Weights of a small transformer language model: rotary positions.
Each number is 128 + 24 x the weight over its row's rms, rounded and kept within 0 to 255. Layers, rows and columns count from 0. Numbers have three digits each. The size before them is the row's rms in percent of the matrix's.

# gate: layer 6 MLP gate, 512x128, rms 0.187, rows 97-110, columns 0-63
# up: layer 6 MLP up, 512x128, rms 0.189, rows 97-109, columns 0-63
# down: layer 6 MLP down (transposed), 512x128, rms 0.177, rows 97-109, columns 0-63
gate97 110:129087132101090127102099134116120102193120072125159134128132145142121098130171088124110119121142145116113144115085108096137112106138168160138132106167116131135142107084129144126182146161152119
up97 106:132102151134093135129108114149147103138124135166117123141177143125123097148172115138146115150153100160111109087116134123149122134140097167102126116119164144108121139124152166138142168157110083
down97 110:091147106136119149150123077107123130138129084095136123172138125137137094124117125112085068147110133110120125160109117112120096110071105083151111178155094132122109167152144112109115120148165142
gate98 100:123145156133077174117152108135151099116111130155173140158118118140154131128176120137120125165125085091105138124073195145139087151155131132111125127143140132097129173140121151126099151118135116
up98 108:137137113134112129148128111132169112125135134190133114134111124102145145077114163116105178141136146166143116120160150142119128157138165148147113106166118138187183103079133165150143130137159131
down98 098:089138139123176128119150106114109121139135121105123096132091146130135107161163180059065117110163163149110141173114108108129162098120133124115130105110147161122118152102139119102125129143130113
gate99 085:117140114123158085105113129108091163175140142151121144147146133123155181107158127150150090149142125136104160083146122112151129117121157159125143150164170154159069139160107073121118124133142140
up99 089:144135124144151113139143140149133129087132147082119104140114127155170108152149089096143153128134127111150122150158112121099145143082160124124131102116105184157154136148149136125101106131137127
down99 100:124122112096148109093117160136143141144137098149133110107151102111129113111069116106132099160096138148115076118120099144155162135102102118136156110161163141132103162138100140115121157092128124
gate100 101:171108092151127120112091092144108092142093115096116114130138104150132093120100121168138158133158118116136124149099194127168108103143113150159135170133137119099096093080123115103172102122147148
up100 090:117134113182104161100161127100135115119157110089118088150149134134171127140132129115102115140172130077125101176155154139105095150085158144093122119099172130122137152139108153097100129151159140
down100 089:139117099114149109136100135167097127135121153136124141133128155117146110124151155126151144136133127147110075114125098124137142115140156113110117103084173151109117134156143097096076131120134114
gate101 101:128167146131144126146160146122099164162108082107105141138075154161163161139139094102120145086094150122107122128132149096143144140128144134137161117144125131118123128134157144106100166048137104
up101 110:152124138131151141174154124125137110076132155151139127150141103127123158161141140134165135128127098132126096073110117163144147151105095091175121107124140135096136151129112138114142077146120160
down101 105:149112154110170089115147137134141149132141144145157165139138183127132150162158148112078132115131135129112137116120126115166121081184145167145133157133123110157129163087095107125114128180120130
gate102 106:162113115152142133124159133127122146138080142127111153124146129081098163101144121103144108140098114099114146133094130109142124100114132146120079181125078121125137112140137123095129105176144144
up102 104:089100143143133136142099140113141083123149133123117093111097137157112120155140132141112117162171121147121074140160156146117117161141163116126136093101118151123136169144075133163131098115131114
down102 098:146101150160110122130143133108078093098160094163130146126119100123094130134137115118111127129120106158149145069153088094105127164141125088147196109121102134124099124147114139121102136151098120
gate103 100:121134176143113145177107114119135172133153094142161143131125152162172121097122124149136106132126153078100136097097076158114147170125090103140104133135186111113102142134110158105138148159165140
up103 108:147164124144129129124093134098126146132080096130180098116078183202144093132141148167140148123123144099157135088055116145138130137114110157111137113128156110161102114139123128127144152139167146
down103 112:160111107156119153156115111135096141144113133092144138113140126164095090135141123164104174091142141180177129118131153096123124154111153111097075146119100164148107096138128140115146177122107134
gate104 085:114161128133142110155113166082140142134090080121137097122127132138158085090156180133114122146088118162193157151113142148160094129140143093170124131166105099175110150154146170140129091133133120
up104 099:114147181157139153145119120158124113114140144072078139117096129122118101124161160101087114124102142124148133153148112132124164134131145131107130088153147108122115115132072095122075120105125107
down104 101:137141166141081152135118130171119128103116110099133131095174134168128182111138150118100139104112115151112139128138158097148168121138160128113130132160144114105133106134073089157111154102082105
gate105 102:093125189161130143116109151149119097133119138119150113155111100104136128108087116179179116108109111130112150119123134146087132156137157153111146133148135173175118124110161106134110144162192107
up105 109:138126145120106124160116102081122121139148194105091121160126092113141140123130111097101110129144086112148140152101138146131115114179137127101145102151133111145123122150166155144162081148163138
down105 101:136124127152146111157132143105158082134091144147162122123105168146139118176141154103098124109159165157106128116142144102128134079137126140133126108155158138177186115144123142118123144113163113
gate106 104:115137131088141119116108094095122204142113123141134139130151132138124134125159183107123135114171114108148158153162118094114138109120121132111126131138084120128100140104138123164142139147146137
up106 099:124101092105118139155147139109106109182132135126121113160096142121111158114129162138121134109074108135124134158098136124123128116129154150158174156115148130144131132133088196084120114121177128
down106 100:143141111175090105107121121150164134091144146137163138128115142160117138148112108159116131133127100127170105137105159153122097080133127159115144139169148147131151117132122090158149117120130186
gate107 111:094114149152160103151118131098109105070138125111124134129108107091130150154100127136072181155121127145113124137146170135162153105094150137117122131112136124132129112136088103131137087118149128
up107 102:147106152170146139133099082126101118122146149120141134129108123088155125099148132145136145174100128182120096074117138111117156106094165089131100105126137111133133110149095157117099117101157163
down107 108:164137121146121117137093112160125162160124131124140114121113138166125135132157153113117111110140137095124120146179126119156092060112087101131120136146098115121153136136154109134091077145102123
gate108 077:119087129116120129099097120079114144089167113140123122142088138120146166078118121115175149123109139056098109126075102112140147145089132126139104116111168151169158180152116107119178122162147145
up108 082:148122138107167140106079123127109147147145125115118087165125140143112165116132126124112129102110154070128143128072093119148164129110128099124123130128154109142176106150098079142128124111136107
down108 086:156169149105128128091140116101088142146163125151124106135104140125128127146118089156122086110126158149173140144128159131081133131155132117103075162143136122136134098115128107188096165149116100
gate109 096:066122130143122143084102117080125169127138104137128145148092155147124123119094132159153141169096130150118123150128126140103129146180098113149155130149142140111127186154135168188136161148162113
up109 091:135144102139162124132138114115133087111127144111196122085087136111126109088138151148149095104133135128100086078130116147174093131089149120112132141143163154140129097080125128064131112122135142
down109 094:122084129114120096137107135111108111122163131101115130113114159092159157115151110151124119085145146145145132138117120157113114109095105171125129111148132153164092133131122147134133105154131097
gate110 100:138119128114130075115134140188145118151096131128133202134142150107126167113173134104139104163116106066154106151131120150077105150074121141116116130120123122143124143116120109106107162150147131